python train.py --d_model=224 --n_head=4 --bias="qkv" --init_std_o=0.0 --beta2=0.95 --warmup_steps=400 --z_loss=0.0001
Each number is 500 + 40 x the weight over its row's rms, rounded and kept within 0 to 999. Layers, rows and columns count from 0. Numbers have three digits each. The size before them is the row's rms in percent of the matrix's.

# k: layer 4 attention key, 128x224, rms 0.0816, rows 104-122, columns 0-111
# q: layer 4 attention query, 256x224, rms 0.0826, rows 169-187,233-250, columns 0-111
k104 102:552452476443536543456528417484459541528485501437493455455518508470495391504488567592550541495465507551527503497450458536462461556471501519484539488518500493494477467514527506523481484422487513472427507423460519510447533475529555490481419522429512566523516474517444502476543506562457481474504483497456399498512540581461547475473491499474
q169 109:531500539460500486561504578568580505583434506548579522582445538449458459506500452480476489510478547478521466512502540518465512466455427466512519426533454469463449474540476574450533505569438443502464542453572460436489421527459436529491510560486466443422529455469474488447517540433529552538511550457493532495423500485530446508489479518533
q233 102:466487460533525464409528451545502479553483498430558506593468539502557457460545502488524518420486427461515495550524459536483486477511456511525448500505505434495488496518527505434500570496524488528504474511503519431502501480428480449534478526557532412446514436457436479534505504465488491515548551480467474510490428494537501477532502470474
k105 106:456499540515472510576565600555495517436539503502487536546496516434508532478507470531527402526473530475525521475480513510515508491498524473480551480530549501533460515492490485469543430588492492520555491489515521487491462491491499508521567525437473514475444481482472507521483536433497447531458516501492522493397460418485455410484553526533
q170 110:496491452567426566448520478487492506428501537462527478465497456561417529533575501462479548475494451527553516511530512497481500521496487486480467541507499562518491486457456531564358549527565502488536534537450535526562527533601589474534519442518485509558494486490452510472487461548497485505558512521516480476530450521416525507511520433505
q234 091:592470488469462475464555499506471452504473450504477526469486529511532554476481453519492531552497474531538550495520493529535507449505476530528546522542512504530433462495469530481505494509551478519499594497586505530493554487488544454467441492467469489520476425536478481518497449572413544477483475496514545482510472453396530522518519540517
k106 098:517510534482514432479487465588529494473497469463575516501439458492471497534425515553522505489473472554514484491493511479517539505519564513457383479476465451487527455487454517512435475512568513471522469525427494538419520533588493511540496525531574567534498486524484477556516557477461517507548519498501502448416523589488456509494515488485
q171 110:492519500486459515568532566451514512537478502526475497435468481495494455552520527509468452508517543513494538470438496486455514562491530536508542501493450536511484540504535516499515452489470593489508504499567448455504432528561514531489486495519503543526522609515462561392529531490536488509454507495453528423467527519555492489525532508507
q235 086:574526489518472532504510539503495571542521493484397419542476524445500437449489532497509471547518477535558442468548441485448517472548520496496429473544514545531528489452487473489531494555454526503485595493472485558514460509502466482513550574489486559491477551428472520467491543468521468531515474523535484499491486562563550499476517558493
k107 090:548523459461477479578510478390462455477508516576498524479550550463555492506520550491478465466585487579500537537451505536539468524550523443480550505458550486503472512548507493490439476514457483504542411524429449537523485523527499568487522516521493447524453554548514477493514516517527503564445572443437521445481375531477494483503471504534
q172 096:475600470452515497604539533462458431496522531515507478516506512452485520521495558539443429503540459566483556455495493465500479470535585526549515517498430467513538549521462515492514484507534541511531387530508452555519492500493512585499559528499475487457492515527449500519518481483519467504431521498460544465508461532507569517509543519551
q236 106:469538540457511488544465574551469439504507478507562519472500528490516525526540508493413480473406442508413515487485508500460417490447582596519496534521433435506518549487560480458488502549577504487490505503576490515562465432459538545520528573473530510505524449525466526522467483470486518484481483483469509450498502480488481465537526501539
k108 095:478467495544579470491510517477484444502498475540433494539520499449582472570541444492508445490484493500512545414511530492493565509542507447532479440532488555523486510511494534517572414509472475487466530571498473503559521490517492550542402553503572418485534470515529537493597540572535486475489424523484555504522512494565620555500508545454
q173 105:563581490501439521586536443539445516467503573426481452501501422448479468549455504455481508456515508551527558480532426501500501551486523591512510480478460490496498527466443497512484472504476551460594538571498546543467521502496476468485524480492470556562517479510506470462523480574531510493512498484469536512561444537509434483569479425505
q237 105:526529488593520514441541504568559501481463528470469527549505489475579450502480471467492494575492536479464572498491471499535519435517525505520478431529517409505458508477462467537529467523538452406489545518509525475447566447504445465516451468533500468550497470458507488556478471554373493537503502501394505566551482484485554533533447452469
k109 102:523444474519539479504478410570506546519453485492549484485472509507504521556501470512526550472523496493512494476511450432464555565492486507529523498488512528490549461536481476504517515486537543511507465525425512476492499513507462500448463582437539581430494470585459488448501492507426531491476503464490560436424520540499498447535506544478
q174 105:506479530487501488552473497578500485463559514473470510417466507527483571488477468487480567514536501412451480466480497442482464520464522461473517504452556516431539487543598455511445557431493485504445485437500514470515518546433505443472480464474536517511497477530562493591490492498534483491564501511501480474434471473492446459430512545480
q238 100:542458475542480475368494490443463530479542453458437526484490501513484537523534425521507507516512487492479437539469535464522532483501567511493467481478516544546436539512466486476365504480530514501444469547471484521475495481584543459485457528573439536547458510511608487498466507535510521520444525496526494506530510514502447491539588448487
k110 102:521630539510469523587444493517491515456538526499591487467479519519522442493498446502515495547498456486507537514562526521468427545489445545510471516493495498502543496454515469548454540450529376500444454505511515520473554510449529499415447472498564530583472517557507544587499503549502490462546499519440410523537499466484493527425442498489
q175 090:547437533484566518529478503492479482483529482498489537472550512525584518401486462513504474488543470517521500532495499527496402508463473456462494492503543510470503460533558419452482574478464419500538453480530549550498486533405486479476482446507529502496547475527525484603517512460533498482543471500527528432463457435457463566458489498470
q239 089:486481516495552492438496486507495472494428528529597441553510518510482477487448466508535424478499436521501454516580555532466460522543491451411490518546504476545503477514497517515514553538515515523515488491475500531446460516466474545495428467492536468484484505509350521553505463507368517475494480459444479459525480489537476520527479462494
k111 085:534536531493542470467508504563511525536474455472559491458498486541433492477502535554517482514395607518513495487485436502467471505544522433510473499509484540460507542522566512504561527435542551538488502450580500455507482490468446491475555469514502586512496548493471538380461483472525485525434516522445554586541546525504496528541574511491
q176 093:480544539447472426451521514457492538514461496510500454487453529477465497516463502506437450514542548519463505444470471438517494510484490504504500542508452458531434559472522553552497483515537485468529549486547500467560485505544526518482517505486476531535445541500534513438520504475485505534497521527493643461470529512523536493524635466568
q240 093:546578456470541561480486462404541505505453521547464546489428495392498477580481545514509524510538537571496512458480585519568475509565406497523529545533481519539552474444524549515461502516489556496465468515498488506504515495488486503462495504442517518576483547555487450509510485489443527512542517464506472419518481505572540495517512468545
k112 088:510478480478491543487504522516482528567524552449462461518461482471498520539522558447504591493473467504548539490506572509481497560484534501479464437493527554502448524484445507520445468491537473528534495481480487538487497548518508542520533463494511530508515415489454538474497517503512537491458530439470512459569457527462486514457517580491
q177 095:472482483488487514461488543583535506495425560517584569533538542519512519469442471567542570532444470429500488556463470497490502552457590467484525532468496468542440552519499538435572505466485500496497470419428562437445545448531489440490507541476508488521531502488438501521481459441508550522505490523464491511442541427428466402495417555484
q241 096:510521463548468520474455512534489507396596514510440538456521470545530517483422516509468478506501500457587502485474420508544530478447510472496518528505472503537489510487489475476507517518533454479468529512424524509434523490495549464414478508443461510539451533501519468504491518507456481432531409477475499601437568473445434482439410502576
k113 088:490618502536503569471518521499532494478523494522538557483537507549514490514501545481491511500419511431595576497461516491473469444481570501488526538519491489542527549446488431486650489469465557488521537509499551467483481465437579433485499487484459470479451490437535491547524521378457463524451504519503529486567547456509542478459477477508
q178 095:494552522507534500670528495552475485567509506548489511497567492442524533539503517569457409517526523503542552450473489533451508498501558522535519515494405492522562570530538546481528499516477511531526478480554428508500478498483407604484524487489553484507554537494498522458450480513499505532504511474477535457441533530534506462482498503512
q242 092:471540480531474523589493529474494538471418472522501456479434434447483503545411501526429450567538524538509474484451454505487512525544481514512475502520544539468531513535415474521560522515486489478522558529494486548526469511508476506483557542483411491521469533509548591420507513449534493540440477550462533515494566538528546467491491499541
k114 088:543516498508484535533504444488505506601486493555499478476553536452559397521579451546462418507564502558555557501521498482533533504512451477464483418531524479530490479501472509528461450486466416455499488509457485512506518532494519521530478529539493458509503543509533455470467463507432496530551486471497478496515424595554537566476481492518
q179 100:464513434521458432463493524475538550496505489515471522474434559507460393508437569536430489529538556517409507447505513449551532506574507515497546529456487490518460469483500505494480541460602469527546585502479512445567477439511493511522402500477399445508469478490505524415537495495484540522525488564460533540535552526529578500506527599488
q243 099:573529492508506458459540478472479509555474461513507503505513522538530499548536522525452519541522499476493486436459484473557454525548489476476501539515491486448460510471484533520472519427527566491495575536520484518531452491488581436487454554485467507488444503455482548446485545430542549527471503576527566485510416519531586493485578513442
k115 098:507427482463511551567497498481467551531509511450490516477463547433542523581451471496448457482471484493498492524537581492541515520493453562477406467498489452505541411542490495490387553537523430478474440525566537472544591488495481563523520514545454468512496489531507522573481533463497601476599547518531472473490480509511471531509511496540
q180 110:471564518485454512620551482536478529509553545466518452549514482469489500449505514469464506491521499503538518462561463464472558516436463501515506514514487482516545535530491484463509432538436561444585462543493583505527485496496500472450610473528480550520531502461491453499532494499518430473540550467457566475435510518455413494476470498485
q244 094:505475517520451495523516502534507526465523550513465566568529484409517483476505478450512460547492447500574475499625425487501480519515468547495490525523541536574584508501436497425485481544388527501538489466522523558506532519486493511464536498521496484511536558447530458522535422521503511506517524509523448509491517498472499537490467477508
k116 100:512587524502517509533504478455465505478544498545499519529486515534519517467469550432513463494549486513538484602480496496534504586535494479528512587513530513491443542530429470467559481455496539506539475488440479549450477545529515494486450562571558497577482452551438475447551505469424489478388479435483463515470495455489452459546389492504
q181 107:570461560533530509506481449599464552459568498532498564448535464427498525487481497588484458481427550391581517507576424534517419452489465530502491500542507456513522497453536499532503519524509458521476507556493516541436600479521497554531459534471471437448509413489501507514466493466496509494510492522449483552476469469476491479464468509530
q245 107:587498463535481553463509497448513556426579509486502576493524467458522585499530551494527459486522574429556472544496482517526482469529521491409520477567492516509480485500480486560500528519533490511499550543468477523415584496463521482440408503475476454518484528447492487573457515430412520463544520524414457543412399466481526527486472489505
k117 106:556470517571558480528492465587536553528519514491502516546519475518414474512476482654466460533469547450526435478512508495471477503478477506460508479539474439523551467522507498506444466572503496488528524470519551436465532450388463493492510587463556541442497463472401485525448533492412574509544484511478514494540481455526503508498496483521
q182 093:503545533526426477567489498534475425524493483470510509488473478457540495430552497445494541465476474480523452563547448474505514473493536534489542515545514540486523572486467558516514455504492462576436525500516440575510555444475490489517529562477513529500516463472514485463496579533540451417434514497449489515493423472500526498507515479505
q246 108:456530516485535556513449513536514497440502467503457445531508451491497516475513459468496571484491504483443511472532510504428482512485513526489554530480495488487505568495497471482538514554552467545495506489484559493506462467537535470489506439485492536506430406515478488497480493455463453545499571497544453451410549419547502477466532538567
k118 098:450482521498508467558541502517453409471518480529478547484478491532595431443540468518495540498515483504493546449564589542540541447569468503509584485523507563489573534521522515468482476497455540514543504576480518541537517467503471493510408457484530472467509480486523524498568465561513529502464521461515474571526525375545588517467517526477
q183 114:552464475496493533524516454587491520563475443460499483463545509456462428506552458492495491499473524472482495498536484444538568430499408596517446483535594510514494448513463473547513528535502457463452475486508505469453481600539448502506533542499442474507562537516511438513478579419508542527495606486473463548530464477519498487563479536529
q247 090:514515440481523509536529451461465516443558454370519443462481460502383533499491543480479520438514555541467435475526526513526537507493502598476514489504474546451615472557495558544455477422440460472534453487430483476517465548464478456443539439479463582502474524519526512509480496522490488497475491457458460496528495486488444487522478497505
k119 098:577448499537426422536457496553502528521577474431481417557491505510567466537556482492510489475538472491504489531478530550561493474438408502496393578547475470528512486539420467476508505546536489495499440478489486499475479492413491508557401559482458464509523534501438535499466487507506434461570488503486531505504522553467507519507511529493
q184 093:519499493437507477555527535541492489539441532504562528458534493448518414481435508531510440558438488447465482510486501510450503503535493615480527484483490444547480544483521466509590484460463546483466490536496448493394508479528507518529454526542498541518534575530441523470525555471525515555416475462483400532495503514489452439555468545496
q248 098:528498518475446477540512464473514496447549566491390493496541520580516512504457488446509543593510531463478524534443490539526519446520498423529548493489486467448501588506495457488522477468458508546457548540479571503529511509447504470476516469514452516541435483512537496484499554461390513505521527528426523548513590439491524536472551442508
k120 089:499503446515545487540483478524476526442500456501522516481490508531548565523453538515489537523524484430438450533514530445519529499484469516490536508511497499504466530500445488431597530550476521514530493560511490453490521467386502452499463501508501459548528545552523477563504461469502537478460449472556618504519452579545490479507454557523
q185 096:502421569480528441463487509395515481490470443455559521517496477531529453461482515518487419482462574511532480486514575560445495562463432462503479453474486479438478474501494515484505554539462509513461577504575526489523439540422497494556453498505557547484465600477460520463534522494504454452462455469502554532442498487549481534479505451499
q249 099:561492509498561477480495478513493601591457526409527501547504482439518424440549566478608524466497512548518518494542491495487505522530446514440499465511509489466522470492488531582515487550446532515512470525537493490449554517527433512515498459536524447496531518443535425554522423494470454508547478471552440485523504564598493532535491402494
k121 092:523487499462516508480535461477486543512464509539567509546504510567390534458460517564512506474557514492540460516484490505470460531487605502544563534422570541476484455489561536491471511486481507514556487391492457523478472474526477502458565487404479547478507521484428488417479468491517513504424530509474495482459447482481493489473488547510
q186 099:476472520533575452504449448488536465528431468434522551578444535446485448520501485526514461509432488533520475518538457502480512487513466527482504503493522467440518520491406503456539521553518496470530468520503533469442506531389468466523519522531515404501525507486535441502574464393469511490529573472457469573525495501523492447553455531527
q250 109:456545488454455460568493436508432527508559494502492431535489609455486470519536538537517492474480476507496479490536491539414570481546525511503487525511448478490505537465551560464433509488588432522551496500486598517577532511491484530525533526499493523514488486506483482488516512516516532502560569571512478560521454499469403456475485586533
k122 102:471409518525498526478514494489493467466532497565471543561521467470528542524521465477513445518488516441471548500547528473552533433521495457445544587517499555498489445512494431397558520571488451501485515482486425460497565465551474555569437527503503448516518473503440466569487489510456464547498542501469442514510522450510508511475547464481
q187 109:503499450508465515447517492478549470483475441420454472516496463546452482524511522461495572491534528550456498503546476484512504510523493508550485540488510521483510480486427590508486536556543576489460509536533494516501440466495508485539450520516522479508457558492473406455539465470431477513467506466557469545574456577530526515542544520494